config.toml
num_hidden_layers = 16
hidden_size = 768
num_attention_heads = 12
num_key_value_heads = 3
head_dim = 64
intermediate_size = 2560
vocab_size = 25734
hidden_act = "swiglu"
norm = "rmsnorm"
norm_place = "pre"
norm_eps = 1e-05
positions = "rope"
rope_theta = 10000.0
rope_fraction = 0.75
qk_norm = true
attn_scale = 0.125
bias = "none"
tie_word_embeddings = false
parallel_block = false
init = "uniform"
init_std_qkv = 0.0125
init_std_o = 0.0
init_std_up = 0.0125
init_std_down = 0.0
optimizer = "adamw"
learning_rate = 0.000605
beta1 = 0.9
beta2 = 0.98
weight_decay = 0.1
lr_head = 0.00414
warmup_steps = 215
schedule = "cos"
final_lr_fraction = 0.1
batch_tokens = 131072
max_seq_len = 512
doc_mask = true
train_tokens = 1088000000
max_steps = 8301
dataset = "wikipedia_en"
Each number is 500 + 40 x the weight over its row's rms, rounded and kept within 0 to 999. Layers, rows and columns count from 0. Numbers have three digits each. The size before them is the row's rms in percent of the matrix's.

# q: layer 8 attention query, 768x768, rms 0.0305, rows 42-55,106-119,169-183,233-247, columns 384-575
# k: layer 8 attention key, 192x768, rms 0.0287, rows 41-54, columns 384-575
q169 089:578515532471422531489483475515534500484498496470536502535462472509513465492441520468482495550498531540475435550461492467526492500483432563427421543550492402506553556510528501467559457382503569557418471511520522574449536519464512482593534513489467442543481489535434445538546453531494569513584469458506447561496443535520572582461486503509522501469508528494455488520498459529537453523551492553405553551515444505467469474449558518521578493526531561551530467572490504537474595511472480514522502450549540476508507480576516508421498590492548460468483546459409459504487524555495452553
q233 090:516528432461480504467502500464493485523504477455518460455524482492490493416525545441494441515476501534445478525470557454484505463524535520476476445555449530453512516507517430529560467431517533577495520562499458519462576518506425509497502483512562462534515494472436489477509638506599566550491492601475498492465487418573543544465448493507493540442496461444435494486492443531558593547469486537510494462507467538528470484506506444436600521518543510503526501518438502501454566487492468547457441462450397432430450507450490459478444589499518526485470563447471515516500509535456523505
k41 109:536465408509492525513489483563422424513501465477457516490504498504501469436456522482478489527451535508576496534481498483479528437480556455431471461527523505462473518499470450511446593471465518513485574567560534562480516502542526515580526514502494537551451560469450567459471453472487516465505496465534508428480493488571443516531520463510430456543519412583447440478516460505476503456525478515564493460528473392423510483529504536522555445520549454485557460520496532535554504516461445512453458481571556473495445484569497519499407508565534550454483476492522528470515507468534536520
q42 098:463482561469469475500472559516479472514473496579506484466497482601499551517511458501515446463548485533469492453523524507547549501495525491536412458596484510452427443521517515586500510509488451460536468404502537444480553466557503509504522498426486468553497541559509479433479551492488493518516553406567563445566496512465391501532536523456507435544529532529506581460547459477509484475487484431503492554538434528502466477576474494495491530465523433447491465510539469494443460514527539441437549494522459546536474483482482493544504513498462505492518469521562448472447555522495468500
q106 097:491542543442565485486527512510423474507514466536521463516509486521484546527470486478562528423505530566404511442530525501498396518518511507584560528493514493526460495566505518506570501518512493482537509440499492485547478512565558571514532499563435497525560485584536506459484553469468560446518503460545482446504496520449472521547565436432549477494495526505577522518517428486518448411516518519548472472447530507529463509493428520528444488533514534456479524426515430489542456520445506509468498540523470596533571519533528491454486501571490498564504544452585499477522439484515537426
q170 107:476496532482417494563551599517549522524566503483474541567479560453503512520541559511484425550507512474476517436519478462564514556513491507533424500468447492561535489464574514535449472496546523524476478416422486526511504493516613484566523512515453550425521568563589536562535541442483543469512504523508490468486512512451559560495440523534501490477537494504585490545460477522503474502492443595552528431497465496594493524461552466480515526546470545550533538529443553496504500494498535529550416559526528463536524479523488448525498470502511498523550451404504482519526471460467538530
q234 094:547515483511520470497551526514513573478490490509465568558621567556499532416486514553568422476504534522468550501553491480545483520533521528529506476494533540528519491474519548501488519519492561493492467425496455521430591567455541537541491451494488524487518489525487533426514508499497555509542489543551545460497470500456534508479470499462478548419561558507529499509517531500467528528483458494467502504439474517430502447450460550530525529511554529441506484480463476526514516433477528485570470544529481396596535500565506449517412548556490474527525463492469502555466547535505498490
k42 099:471411526534542478562547486475477432548534534594457464526536522534515590496525474482561495455477511479451462473407466547595535496552525496512490598485497526582484501471539524483508542448554473480526498472451496498477484471577563586515522483532487511535562532544536537493448549439501512446527519473575484479421548520453558539554493498535564534447535494461483523474458470518480455509571499488485501493581545505522436544530525471469486578576533494551548494447564536456542477441494506458558458502491461447475559492498502482537508548533473545574522443555439540537591399552522526490
q43 111:452498435551499459493457530533493433567538510508529461533459524453576372528535543574432485531540550528477445486566460507540472472454465474485429523458475443536461498447478504484455514570450526493457510560502553430444480464498539515484440509565492556452486586512500497492554457501451468478421497506519548470452546454538522461455460478546453485470499496487482498438566498447490457452499517462483453465494566481514533500526504545491507435477531421589507522493562500452492517485491462457576548638492514388484446499491585548509500506461504462496547500497540450528500473507553443578
q107 105:483520544426459469504504474551464487504481513502507467482507515517495434482488526510492481494482454473471509503524475583478476542542506479490466446465508434560542490474459514471551432540562483496532492483465495488445508486519498467572527560538534500485516497473486495532524475520481435568520480500573432541508518511570547445563426491583487471553550510525466561476449475485495503590514594468505443534495514512478501482577448511517573537585506502475485540517519567587556525523463505533537528571504508494528415447442600502526485476451535497517447471441465536521511548552548466565
q171 120:543488452502412474503505494434541520552542475467532584523491466489463408486488524506494441472538433518435484459575542493486472480577499501491493470494544452499449506523536490513518515473507512562528523514498532544481477524538537478546497505554498518403540472505582522499513569515500478539505495521560484572504479490450461515532506440477544472539466545545505497490525478499592517556449505503558559468499474467548471487468525567468469460466503535497444491513530486504477512502362520580495556600518462460553526504471467551507483532439464514476445519452501473511487437514515533475
q235 099:563521520443471460410381475563549477413484523446512489526537553491475468531491489477499512511520478491495532515485523552441480501564495435411500553442502452538474485532511489550529492543506500540520516569513557552497537498556578541478488574508503539494518487509522466513531450468511448488527534550484490498498536507505526523546498505494491462466490477551473449435645546459527480507527504521521476461497537451490458529475441554488466506467492551571486418545504509467553556515493464497514582544480441376494516512480533539514475426528423492524521482473449488457490513508469512527
k43 113:528547446383467516542506443538518501574557503439553578510494456504589389423491622474519471515460518541494499479473572455445474437499511532520548462502549570445582535492495495447547437521525442540487473468457493470544489538567512554549576517464495509551514522496457539488524475519465494464488496505485457442546430461535487449537558487480525549539520502507519501453560504575489479530451575549525535517497529452476564513487468472475569542534469562509429435428502430521506507588446506568520507495612468503568482520432483485478526523446488505530439519508439505456566458453455457532
q44 093:554589556490522511511551452472466564491452498431497478446507460456477524470517534494518532493423559501563486531531462516569560496520443530492470544542497587443543497461466547563471483494460521436504426530520529500460550529473483503526504485486509518497538441596516512519488499475486555515557559464440475518516474525546500543496497501445479535464466527527466480505467480524427462467441424520476537533583456541497491525478433498510549527443460479528432506503454561507533476566490491519547515431524513478517507441596492499495526474498531504479457522524532539470539540466522491552
q108 103:469461597405471480513475430561561492444409542520501462464497499477445556515506384463533473507493544489514548513544477479508506498524384463475579510518487447517455493537515532520481441489490493478554478515508479450496489502466459503527453461424498455501537530522530494514511478487559544489477522571563465535546477511559507485523481440491540479519435520473594526489422469500531516457535505495387508477494544531465487531555459463527472573501485547423517502455528484528545524539435557515464484521487494573524492488453498448518539456487563438495482540514450523497495541447503504482
q172 113:523529499521508486508517428482467463465393479592435452420437422509460614483507408461464533531504524504560493512455544466467513541463481487567542447496519523484423500545448472529546470539498492508527484467490502462517475538532408547523462482481476514559504517525487543447492417529466469592514491516440516533503499481533425531530591531463536553490438490439446527519491483631477530484500471482480432455523514502479453511535486473478503558526472463468520459489531532428425473576491484451500502440521545542495542487440475538496476509554490484517485548527496514488455506457480560425
q236 102:511526532512512529493410540509497531471520534491479410485421498476527473576470497556475496600469512490492487558434538509485517480482504442536514503546524490447513451471547564506528498441503482495454446487509502464504569483425516506450466555517467467505511554447501561499499470485512534507476526562478497514492568531486492391531589478496580498527502568495475498445501483493488460521487481541430411501461561468462484488517446472521503422483474552413469453444531491554406425517568487539465513587429536526426513505539450487555454446492470438566486509502485453515477415499456529553
k44 100:390555483548489509502484445491497548596401517473526514522467485562541458462506534484511568528431540538527495442470549550552505516457469493448461545566491456453507489520452468460554540498476519484450504523531414498555450528500457489477499584471487495523537568495537558501515481557551539431531521490425489456502433479606459521511544569533543489477519479438509488496522477536483553472532511544535443528511508524557499517483426502499566494552543457486473473517464529465472491507501449477541487506559560523520523431451477457565520601548452509584516663458532466518585508525469465492
q45 097:479485449430531471488479460448528544502563536537469483452466516535575478505459509541540512501581535571506494516555498507516491555466490508484516478483450414463537505510512494577484486531433495530504499516533434514477573580448463421535501518516538512463526487482413456547505440461519546509545504483514471492424539542463463505552501494529514544436533598528493505539443542482524523470526551475474414550471521467482497491492473470523460542591446513585532509514524527593557487482513484499503548511539523454465503559516462498517491486445470388479476513446532499544592510581507449561
q109 109:506496506483503476476549487438506432603452554514467552545510556518554483536423566535497477478473482591505570502479507480508418481520539460476495522417504500445476437530569516479467496505510446528457577450503550577521501458540491507522517471556448547503467449487521455464430496480518402485528490484511504523502489529471467477545547419463600468517618484516462482524586507533501448484529472476488428492476447495515502431495571560467458439539482465537478502447517562473501513427550435539524502606514560437534476498494419454574582505501521462517547508503474546473451502484524476563
q173 105:514508524501503535537504501466561516519540480476514549558527520510541494447520531558601449459574581526533529551508505448576521535510527535534454473484490484472536514481428415532483498540441432511486560415471455483531532482479519467452553523509527494438484455543496421504536453422454552499504452464444537451491513609482465563527565533564468473462553608545454559545490516529477438473540512496471470517510487441487518458479436521444496512481524449549515506442531459447586500408507483505507563516478503503510471492463518493507483479528541470527445528465426524485572401482530526588
q237 115:444486463469489473455434476471523499474556502475537490448546501483517479530425574530537473500498499517449486411488498505578542500563521475497476498436486466508514496566502507558514495513465484471523561563507463515447510480521454423534505549477547560468514497493498470535442436477437494502475542468512523514540575520476482434526529475497574477458551579481469513486576542566541497430510545505497483603473535479494493489469401532552457516632481470462541463465532448506604580452515457536517524534549551527530494458477442460564477480553480413527464507496493515481482490564522498531
k45 114:497445514435466482531471464479496513474500489470508588448500473570483463438488489549511414494521459521504463550486400417500472466502525474489516497486506485452527596489513460457594577525542473505485522489438471499463503536503513529451521479551534481544499514491510503478490539535527531515491504569490494546454580503509415454473452593481537540479437462515523525530502464542601505521517533514471577423512544498518438590500481445497503503533502564484438500494519536469504587504496479536446499545503509469495552503469452493589440572549500537508544563511444523473551466539568505520
q46 090:495445458527473488497447484515507450494479557453576459457463510447494482561538466462447466550491599523456492492525506450513514454521512493497523560466463474583527513496548528407486557518485524509497460571476554461496398510473471603408475477578457536500487518478539563439553533513561515486501490542434522475543499542548565495542440482567565466509435511469527504488572495477523502511513540503496533508542489461461533497478454509506505434496514489517473541556434445458495525534516408520533474552528464548506449518548596523492552489482523484495544492514490520525504523589434485519
q110 096:540506481549470514513451471457512527447525592541580538474398455428557456468446542476494508463471489519585534564482423477510599572435461533468547554489487453515527504541534536469501497489507548521467447507495499518548512485526512525537506485537474506555489604385514504552468473454488476560531516495496511488511496505565524565483441507577501434457459546614486479519467537477435517529519541436548537489566499509467489463535539478552525425524478503524562514545507418520506578490460516485524502505537503397531468478513583469491499458457459488500472464510499440483571487517537510488
q174 091:521514468521481457517542500464480501525478617543480588477511505488480469545457466581432492594480477497481503468524419490470455493542540435471531487468482424517530533500506511513496566485481541561521532609495539492465464465523580514520504557554483506531424524512473480515461543521499507492463508519535500442486473443500517461556437469413573536457503511544548496515551487464561487497478478490478518478407595491476453536482510517484455561492437516488504569487515497478472556527570559593458545538461487534506458517486514502371528507404482568475503461527518523558491487533434435452
q238 094:509499430526497539555496510498483441471494608581593586505556484472502499540538502554437541544516509537493503478523545552448429476507537451433518570454520572538509462462482547498464479528484487536507471535524554501485412405504533575528502505490498404486502515463610560466481584499527517499543508444526506496484445514487580493494491519548538515480503495503513473486607415518525499467523466494549567473499507492521516476526565538479520449485524470549426533482477469412464436512506506491438471551486510528493473500551517489485527514514482540420495488431584517410451505465540489496
k46 093:510550508520519515490474468420429503526509522533501549592460526474506464549477529537506502493482517508573466411518451524511503519546488515495477497479547489430534528500507578511488506440551537544499536418513470594505474497555476459444490515497517449592483472517440419586516513559484496493463453551442481545551457516525523447461477500557498565536471565449452569530484447503565544556495491513433472504431478423466498471482546486493501480490569540526534525515491441488441581544478550511448504500462482552502489480573503499419488431483551466525440584541573418493506483507541542439
q47 083:455561467507459485521531479422487554425514490471466435534508466525540507489469497512494523502480506487504500533427508521510535568492488479514487494491526475375498486524495541535545475465510470566504586472546402549492555537492414421551542528480510480455558500473416504496524504477553456493515517520539487565432547487498476508469507558481507536498481518464443491520460520516564524546480478520488480562495460477527488503472506527525523563523477519548517464484513477567524478518537559455508467405495553432543573523524453538545441528543464468558446509516483520544510552474475503514
q111 087:468483521507541441500446519566469465479447505463435434438537508479476537434503539523528509535522476497399501464521520521486453495544505468565471466520472575466419577548508520534467523410499462502503508550548501471515447453573503448525458510552538497446528459566529500491508451571597451390474518568483549466455540480519426495454501515499472528598538472386517521508567502512531565540477541476518482481556516481477523536542533561495457511485528436480500530499526515418507506559585439487407480437441535531391502511476434575516483548533504461499534533492484552475477542506480522419
q175 086:539490465528551544538448477587477472501514443457515438544476570527552515433522542439584478456498548504544545587423545475467544487464486553477556498533467545462484486500531477441502446480543483473451493439458480490585509521532458475422453496499493510554563479500479493548489455515513525485533509457490578504472512532540487554490544537564430549529454473483434528518473483474505502510597521531465514467500471423459553459462511460485492448508570492552556448515540491486509499519505417414518498439471504450491503483516525492510441474515523430498495523505455451477533543484489571511
q239 099:506544493521492483542531407490472567549523453475426439473492499549534475489496574480499442498476535520528509548472508441444536530516481525558470493556465445471522530512490408496539508422552502506508518543530477520502581526516434381544529540552516540482556543499411470485555494548530491442486529586444531533434524499528420567487481485463454582543472479441477548489451510460491590539472527552520440465552465464528484526496464454493507565485502554526550469495520519547547562473537464554534478431489470440505431456467426519525418474503483478520477545497466544535528526514471493478
k47 104:446481473549496550560483569512490470459437491476458559454435459466459570481482435451591535474480482509552573500474456494384463522393528539454461505527556502536487539439469496474481547493419481474530500527521495511507516528466520553456518465489395486527462515485516550497470477479511488473478481475456547449503524445483491558493430540527578441552471402560471484513483477487456503469477553480526463440518467494464485527547470482526396459529473424526448509528565536565468492520504497467407530465511532408451548569539542484501470474547471491447559438506484480528492535513533474519
q48 125:457439485561507523560579509417518545476483526564446460434497499554518483471537387441486495450507505461484488476540485514482565500497515545477525540572511433465552495477548584546533529443479596488495567479506444472542497466497496485491510486473453549546484538514479557496540488545492533509462519508487527405496541584480493563513509578493528511477473543474540497499449557463544479493483514449479442455576532518466463504514506454524532588496526452480547500601460511547514455532550527467483476488473480479486525544516556500469506424457453492474493481530473519483528563481490502567
q112 115:539484484542443516520489494432545471467535506479512455523476522535464559436521395440604469494553494504478504460523410474496491530524462451475486524520484418434436456567546585524540492508511524531543471478477548500478479474564453528480473564514520511517531472474500508520458571476559500476456506470481492451557517484479499522501482573500532544562445558511569480456460535461560506521554469449574481411491496504502489502558523469528460515475578478448520495527523469467521447540402530486449540535497493486433522501486543506511501428489494462529453477519554443514523496461506544567
q176 151:509455485578463501526567568494512520520418515592494522460432490500442570520526364508526533512452458514487448537505460504501492530467526532479487477563475508524438512472517504527549482444530541460543465442504529521497468545540490539482454440494397556527483498505487514518467467527478490525452558507495470471506550540466525496506463479510558519515443451527578486537433463482511521488534488458474515454499481475485514537532540422485425575459541503506548483485553479489491464486524504442430503480451439472495571507539479506497426492477478482461540473582525513541440476411547492473
q240 140:467449419499477533538522520469508517519435470555534493501414483467452633561504404508560555490450516534502472488492490503523522492416516497429451538586465489507470489510490551531485475530508520426511467508573475498539500457547466593423451486422441514552520545564478501521482482508496498438531551468483478388505515482534533601472432542477517478533443446502524498459461493482507503491512465495518527493514502505479515526476482407526496560450529511533502514530503494501463475529555479418445475454467508520501526563519539530450568517473546481516548489474539469510426531429498553484
k48 106:496531476496516505531573519511449514527445553548465498555583482505526573522440468508480534563608506571458457464442480506531480509536470473542508485545450548502558491572510465536515424423503457494501489434505363510469539481467473436537522463509499491507457523589475503567500531489432537539546519520476517421476512593533482481602491507490507568458470502445525515497468489444491517511496440537414521518428486473528438502461545512527499588547508584470489469412431537520499535580518502552473504523450530517517515543530397497464532469509514479510467533491446477474444411504528454537
q49 098:464556512452538474472542470461486517530499519476449490420558430497484563468515502473492541495514598486564477645533504417570567529510459495454517512477453560575501458453508508543487498537511523470489561490461471482506445534532459390540458545422539455486481499525440535544485485491484508545535485451530521548495453497526476562556498486520498488467559501536494483579447487521524506460449438564534460545557512412458503495470480527451472593530540521478473445496504487543477466469492488557514462456576423482436445509435438475433370482521542445498475504526518520520553487510523462555
q113 094:421486552538448531444514421440504519538503522501544478458514477505513449454444496483508562486484527525550506533520441516493560463541412496501575452520523471526515472510455575445520515414501501450490518528543418500509452555488419470471453489475516492522504531499518464510475537409557522485503471539524520553541475473512496443466493531494471506500393524435499579494446426525535539504573469537503408476468522518482542502515426438511431565513503511397538454428553500507470532401531616430423527445465492462536468558412488463491481440543514510541434568532483463509495490437536442498
q177 097:504533439515506486461515518494461496471517476510471480451533520456571515507463484539462459507487527575477522621509470453410519459513462530488567489438554495446489484515476557498514507530545476487523456451517479475518483564564446510454512552499440508541477507400409470467513508563522385474491515538537479538435472469549449471490574453541490574509480539505437547520414473523482519528487529492478409488535547466517537478554472422439537527482455558453564414507533410467521501483544492453547512536433482585419603527481472474400539472545521527520519490508502529529542532518458503515
q241 098:461470474538445530472529523585496486492516528510473480490416438433441560516505465546531508510470556449512490573520404444550534557491446463542546470480481487486498474482497511531511490486568425459503483507429488422518464514484501469487474478491432486455447567480463517486488541516581438480512482485519613513521577454538401508504580507512564529538481458501440556531443537499529471478521462475463496538556581439478504508523456472475539541499534492454548466479586389550506514429538502520478545483554479496492511491447441491503497449525467452522478482533508430525454491524490499524
k49 093:502470439505473521554498501471443470505527425432491522526471427538518496486508486526489504579539557447428546412477415498571506492525505496451482487572540523489577526498463415499536549487463525467510507460537440548508551558484512485439441544475554498529531557554470440478477497543508499456509485496473517575519505476561475539544477510461468501463500528416517535491451477519482528466483534491465547481489506398486459603548498511485452497488485528419422503549481552484520466481552442556544526418469390515478532535441470486541535523479527549494535542517506480515553535548495440575
q50 086:445553483492554494485447475517564536506518509471459501502552522525506425495489476509520504537494459479551524475491482509509519498502473533504524522580451536561572551484499433480471507504422461518460512529460492515546460520460507499488520514458533564476526464498509526496606463520513549441593483497397478526469503609457527496484497521474526502544492444531486530516502545543487530500517434550559472555477529523507515512486532448510467465495559540496508526514585544535548459453545478467537465428503439453406530514510517518511515464502431516481459482443439506417535530494540459478
q114 084:563488424531550545463547492458498544564565446468451545493454457501545425512482524540489481487484510482580521515465519487533526520475535578491505508462543453497530540448443512466523567520463483411480486468471541604515497560538548526473445506515510529477483570470475456493546472482469444550554492455520547544442522576484481478495516517528526526512546474561514499540449532553428492524464442512545503504449499544546555512530533484552436453501446473600560518572543548498458505460556507480542485487492540488537437578510461479536544484423511524496508532478429479487502525479459469555
q178 092:507496491425566531550493514521503501574556535528500576554555525511489488531486483510512505520499538460439446532567512524494526519474477414506472488436462495535522500444453487544544537545407536496507473607463451477482488499446550458501560567497497505482438466499486474530517544492466467539497507464483524448519498539453481500533493499474506484433461549551474540454529524517540464443499585489494413508508501460491511497510437531458488513464486522575548483491481506501528512513476503556461555533481469522451498453456561415432524487506509489499437462506513493479560457534481415562
q242 091:513501462498487484472486517524495539489554448501490429515506461468429501546519443520452545497479483396519524429475472520517529499532436474511570549486443573535519495528467497484536504480487478457537526579498507489540449453517531459523500516474538528510469494483571525533466480500517424574542466448495568528534455521477552464497552587510436437482487491543503490452526598567505496401537506465545499549441530531579543559508454537492544559550490486448530491557573446502578513504501408526512537518550475523505541522456459515478585419556479549461488465448496486493489517521488455490
k50 105:439568474440450491478502478451524522510566517506524554482551566550504435526503491520508483459502489465493451526506570516487570464484524546539457473513539456537539501527491486464459493571467508509567476493412487495446496523454416434464484528479516516466460448455382497455579459534496557524459537511457495491582459499485518458474546456457502527532405513515417469553517538491512447515556517466493530494471590518464496524494468455538476523476503550509471483490524455464507591474544488542503483522464480428511491563559556527514509494473455465527461446596424506479519589480553469508
q51 091:571505585471493530484454534469477457437517496469527437483528557409484534535503511517474523513477539503505520498495491465517495500513460497471452456501429445494463455518483495579499493529518466484535584556480521471534503491495497397527425577460407453521517517572520527599488440413521454441562494543487500463475541559490450550583516535500523571496469501529481545513438428450533483516537519451510448466501494451540510548519490513492457472509504495479493528545570475519443429507491464515539547512514515489535477435554434440486356466470479475544517474458489510520569530498504438465
q115 093:530523512464609575559495514507431514514523527482586456537443514444538470496499494458552566490500525464474475547501465559535516517452483567433511452528534484513492484491447468387556398440430514490504484525479512467545514532529499536524509453518447494505494522553495576536517481446522515485468529478493598476448555534486497486458490459510529484535468480499557515536466445452471424458465530487523501483493499479541579474495464502542406492545452522542525549499594438523548533484473537504480525547553495420529412501556457440555520452534471481539512464597523516457547561455528479491
q179 092:488489439493440481465534548520516481525588463474451443488470510463521528462506464584575422581464533543577508517442470413466528585517455492473492436513431397525567529487530444484450479516545494523484568510463466489472468486513480508452542502435522482476532552493496460511487560492519469490524471481489566467505526453550494542538457504495467554584463457518453548530433508451557509467547485513495479504449471389561540536511451457553488549482468549485503464491531515511555449471491420574546513498552444472451471548488516552505605485508522474496502486419417557549520539459509555510
q243 088:529518518578516601519521540541480509552486454524460485527476472496478531519516484497486541485522553489594571483478446535513546571447417491499546530468435450537503484465441466506507486491499484505500500515470431494449465472498494477526494551491468481468465562416475503452477430457519428494479490485502548506517518441460468452534499487515534495507494514490433542511518510510535537432489525464508411540537556492513561496537530467540478465603485556504523479486546435504522502412469466520521571508530569445466521544529486490519468454533494476459490527462469473583535566502512493499
k51 097:481508473493448554539479506603444525521574440449478472505458513440519485475488461502420514581458549464539502445427499461561497518570495522460474497518469513569521487520513489540472498558516504478501422440506530516493437483426506536482500551494501554525529521479480490577510507464461479462592539542405532426417499500444529601489437472464488504465475472429490524448442514496466505486504479526427587486553554378524521527420459445463513564499536549563495530464562504435433481405518470550526447489475487465472560494561525492511569492512517517495545472441502459488494497501486579527
q52 096:520490479497558505469506514519437473527469439522533429484449491490525510517490535491556546508455585508513484533488473564531484539449523545505466543551487446487482546491490466471543522535500524470477488586516519442494598500501444368491474509483474555505503498550493466494474482508568492471514521501468529470393501539517464497451474594556553578568396481466496591474526492471534434452415507514528514541474529474458517550542489490516443462501489497536448561564469463496451545496438433433473533441517471488487459425589498472523538527547440468529501521560493490569533454522561468493
q116 101:525478508429543539516442488488471515516466465561536481551484541440570539509472522478559564389417533492457520503463482536532505563469483546493508464457540499566507478524568514469574450490495484520511509475474526472518572435520535501556547528480446509566551537505534553482454440493529485545566485533492535515472514503552502535455543445579505503488486490480555520445511467472474442452525447499453511496519548520505541468590485470585521529530528565563505526449622532506524560540445487452524499539488541420443471461493528471519538490445497473513438522542454521423505470524485546521
q180 106:528520427539526478440475474444496475485512502507435478431494480485572500473550539568517482506497505557550452440489518410480470495512588460511490432448478415455516490486488469494407528517540490560426536541494481506485465503525469536481516549527539503470494483539526469463478541444517463513465442463455472532473483445497537525510492415547540446513493537460534480480502490565554579513477457510528489529509451484563482487420493593541510444548500502498459544455568492562469446453500488521610485564571476485511525540510545518511498487476507454506476508503427486511497437459499518503
q244 103:533459525505532510427424537487525492440457457534498471523504576492427547550488448490549516494445467494527492499523444605554523471535462460531496533483469455507446483467501500489511477510465500506528492551574568505478434531475525534425492545511436546409501542473509473526500427472513497552530564567508441530537630480502461449470583489501520478529448508464463518431502516447399507532525484501520483492494527520442511540471449529585434523484511537452472547512567442553539461497536478478485557528554516418487472551541437509571440471516507459486525471500463515497470501528528521512
k52 104:480451508556511478463500460508473505558535492495476542482543487522505513453474477523507527457471500485487496497450544419479495447510541472457542523454577493445550489469442567441568462508532547568505472564432464566542470483542489544471478480545533477516519499473477472527449446546546484521456509575542502479549484408499457496522448485504396479514481555463588469488461471503536471572439523536473502497441552494451476510476486448464538546525507510531502560496458439456469535487498475452437494483545492438485517438462505457545604468471500520539503520498452525432457518525501496501
q53 087:550531448470561539512491471526460559523550514508471471501431421509500500494427484502533447484581467567541559580544486514522528523493522531525485528519483459525492512495519558506529586485527503530486452490524495490475517537453506509484490469506505499484516553491460529553494547540525492506551498429517515491388529486541491492507495520546570491500470531486503464507457540410471522455525474483475504533481588497417454483521517537495503467472496497553532443539525483526521458426487558456510530500550567472482489480484527467559534533571515436435484534553506481468550519548500534405
q117 095:479492493412497486469456497497479505488496530593457441489451534493549540557496500503562489464449507561469504507488451449520450546502497456477473474453530487519511507533526485511504465522507492560491534530504520566476506485507500517535509476468494557495536478477552517546434462504498477540604446551490466508559508497538515479456517444605439482555513552499499527407523454487520508464545416529455472502513498525439483500504526499600560503519558509527506488481532465538523467542481515465491546553554521510535521458490547483451459523554483509472422528510549564488485480529480599544
q181 101:506539427503595486491454457482482465475488469536468428516530536487533495478587527453518510431495449493557490457453562486490526507479535526533517446509489517463477466479460493493509416469558430543495622450484442582633456560580442590439477480542505505503531443517506492437511534450536489496493513506490505535440474516488501474480543492617481430456442496487499522571530503474450536468546540481591508562517501462500502463476537560510466439561508457582516529456542434543513529501411490505493534540453483462495489453467531511522493531590537464508478528534559514402550486509519612418
q245 096:537491529445573480442467502498523540472440509570542530495512587533530507503443470462582460512467468553431491523506511491572521501539501546513409470560397420548578476461488535497489474513495486505507506540493497472568449544532482507430524508453525472480553496581472454503532460415415513495574528499490432568528532486530495560488466466548512423498440532454521543573419472469418514529544490509489511529469518449386490533429493562493478509496509545460529469468511476518532511507519550576513512525515539479507424517501453543567467539486475405492457539495436529446492438509495585501
k53 102:569609512559490490439511517481481524511492493576448518528505470487399482512528454529472498520455438454452503525519467506465456469506458477542554503477496469506466545485479508512555499543530464540530466577532413468528525499494541543438550480508534537538513494446549533516466554539561501568451418478502597563463509513535519504469440519479531505498478506529542514558507541451511498497468481457577522504518499582459488431584472500482454414519446415545457425566526506470521539542531541537479532553453502514448555485434512443515521499452535521508548465436516559506468465426488550529
q54 107:535464423497439563518483546536553504504544496544530430497458489538475537475456475423519461464475520498481501455498488462501611509461517637536445546484463472555510491497539516494499514430502585436518484540459480391548493489414435481523518474463456500565509564516508562510571514554570545557504456468494552460485486525561494558475539561559506497524497533440536583537448481439558525500541479500536496561520560460484539468596475468478475508452483474516579497553411426473488496503507482463517554481490485553465475492503609521534551502500473490509467484484448445466512477532537544452
q118 096:486477493448511552474534443474449540450477526540535545529478577481529592555467543457576559459456496538504474503509474489495454516481503470481507532517475563581463460555545513469502425470545454571448538472514510536554525517530495500530532458462520511553549519583575535530513461451446559485572489473493491475593449529507430498484560438540522481549480542524493500502523476481489469431520441536485499514522504520495513458563534448614545486569553480546517555514515499473504522486480477428527556488541552482472544454495491475491546447535496531510482482533536498457491474491455538571
q182 104:501533478465546510511439522504467508430447514527512481500522497490462530525612429509528538494509533539498450479444620478502489502504571527588468486510436455524523494438459527524485483491467514525475584457505475502572531466558463583455505444446474551452537538590494509437461465432535506524432540477487545463489542591435503510566501497496508471558463454519470478534509494515500510509533506469573559487519467522525522505502503508532458489560476507519462505532498501471495490502462541527469518419504492498441545494504498512523506479540509459536495468484555528464499521470503583429
q246 098:487488443519536484555457537443508543460442497555482584553533486502515545534521499537483513485483495572431486493479515568621531505481472519519455555520468454515512479416451518413482458515499460501489452465507487459562448545500445537421510496470438451477491498530484472463532440436483549591585512494497430523503494498442516504542507487608526460462455487516567543563427427511473585511502498497553558540484526548418520503450465461499517476490535525525529544497512449464516416519489502507502497438548536448472498524532461492495534508515504447425453508510468512444517461486565537454
k54 101:578467539527493487446425488520439476534527538474504524464485522448424513436479439519483471508478490493450520475492467471514491498545546517554503422544436466567513527497559483499454529516524509503506542561452487532478440454536510544422516468524523547543512469467506533488474558526501568473542488504530600553383496549479438471494465527405535487463488524544546556467454468435493496454460494466418519478494493507533447488440526530513485483496449537485496441512492490507465473518471536551388469483451479485407510520434471441513467531567477521448538443552507549502470468418548521453
q55 097:521461449497515491508505537539493485524505565523505551560494503467486457512495563499431522484496542466537527464503559439465468431497506518489449589427481503562581523500502503480480485511497553577454515566474510452487417490479510547455548562532508513489477536531530455412574539544439442528486422504451477550534421509523551481473503523543470448458523532500492495534539473506472480483530484541532532507545553576525489537517602506547550440475471542484446561542467536435492608541466441539573439542441517535473426471452584509471580504531551587455480490436418522447466484529518552493
q119 092:518459433516473425449565470480538554460507461463459540493529469535434460534431472534484463479509500486513517421481559545455539545509523531486490561462443469569569535491525491569433513567553593511510469491523492492468447530437475466441542480440502474453454484542493487411582487476509491483516506480455445525525470526484584444535455507493441512473536503475505511502443530467490459553457429467517556463515502568497463494512514512463564529463474513572412499465453516592465502536467448591481498470462478542517475516456539532453521500452529531488511530500427476513541465554455428467
q183 106:570539540482478507505454532458496578454509569447497450489577538551465403488468501524503477538544450509513512488539492511490521499557527500469473528418532485507512575463449488532511610437489518463536506528546501480489525521504531514514545506521456460530416532519521536482502543546458530474524518537472540530452487471480505386459483442389561539489495543516523472468498458475456506508428489510500531479498532528434442501519441502504511491407424507471530540565454484524512534552504533523460501528509470565530542462457470514466508504473543554473472495480479521475520510558473393457
q247 106:502469504525500492463531454555491441467483487546529568460518506530539513501520508523551558536532448577521520541471586531393471439483517493519471489501558537527515552544517558497474582453493536487487533462514510469464523432512480538461526497511520455569563417564494466502458511486498485511459433422451470490506429540476565517494467487517430519494551501498460476518485456504547520484480422519607566531576445532555508483514503544476500496470489488448477500532454542440512503511493500478521452483461538584483463509444548573486568510519475474538516542454495476464519443460550464504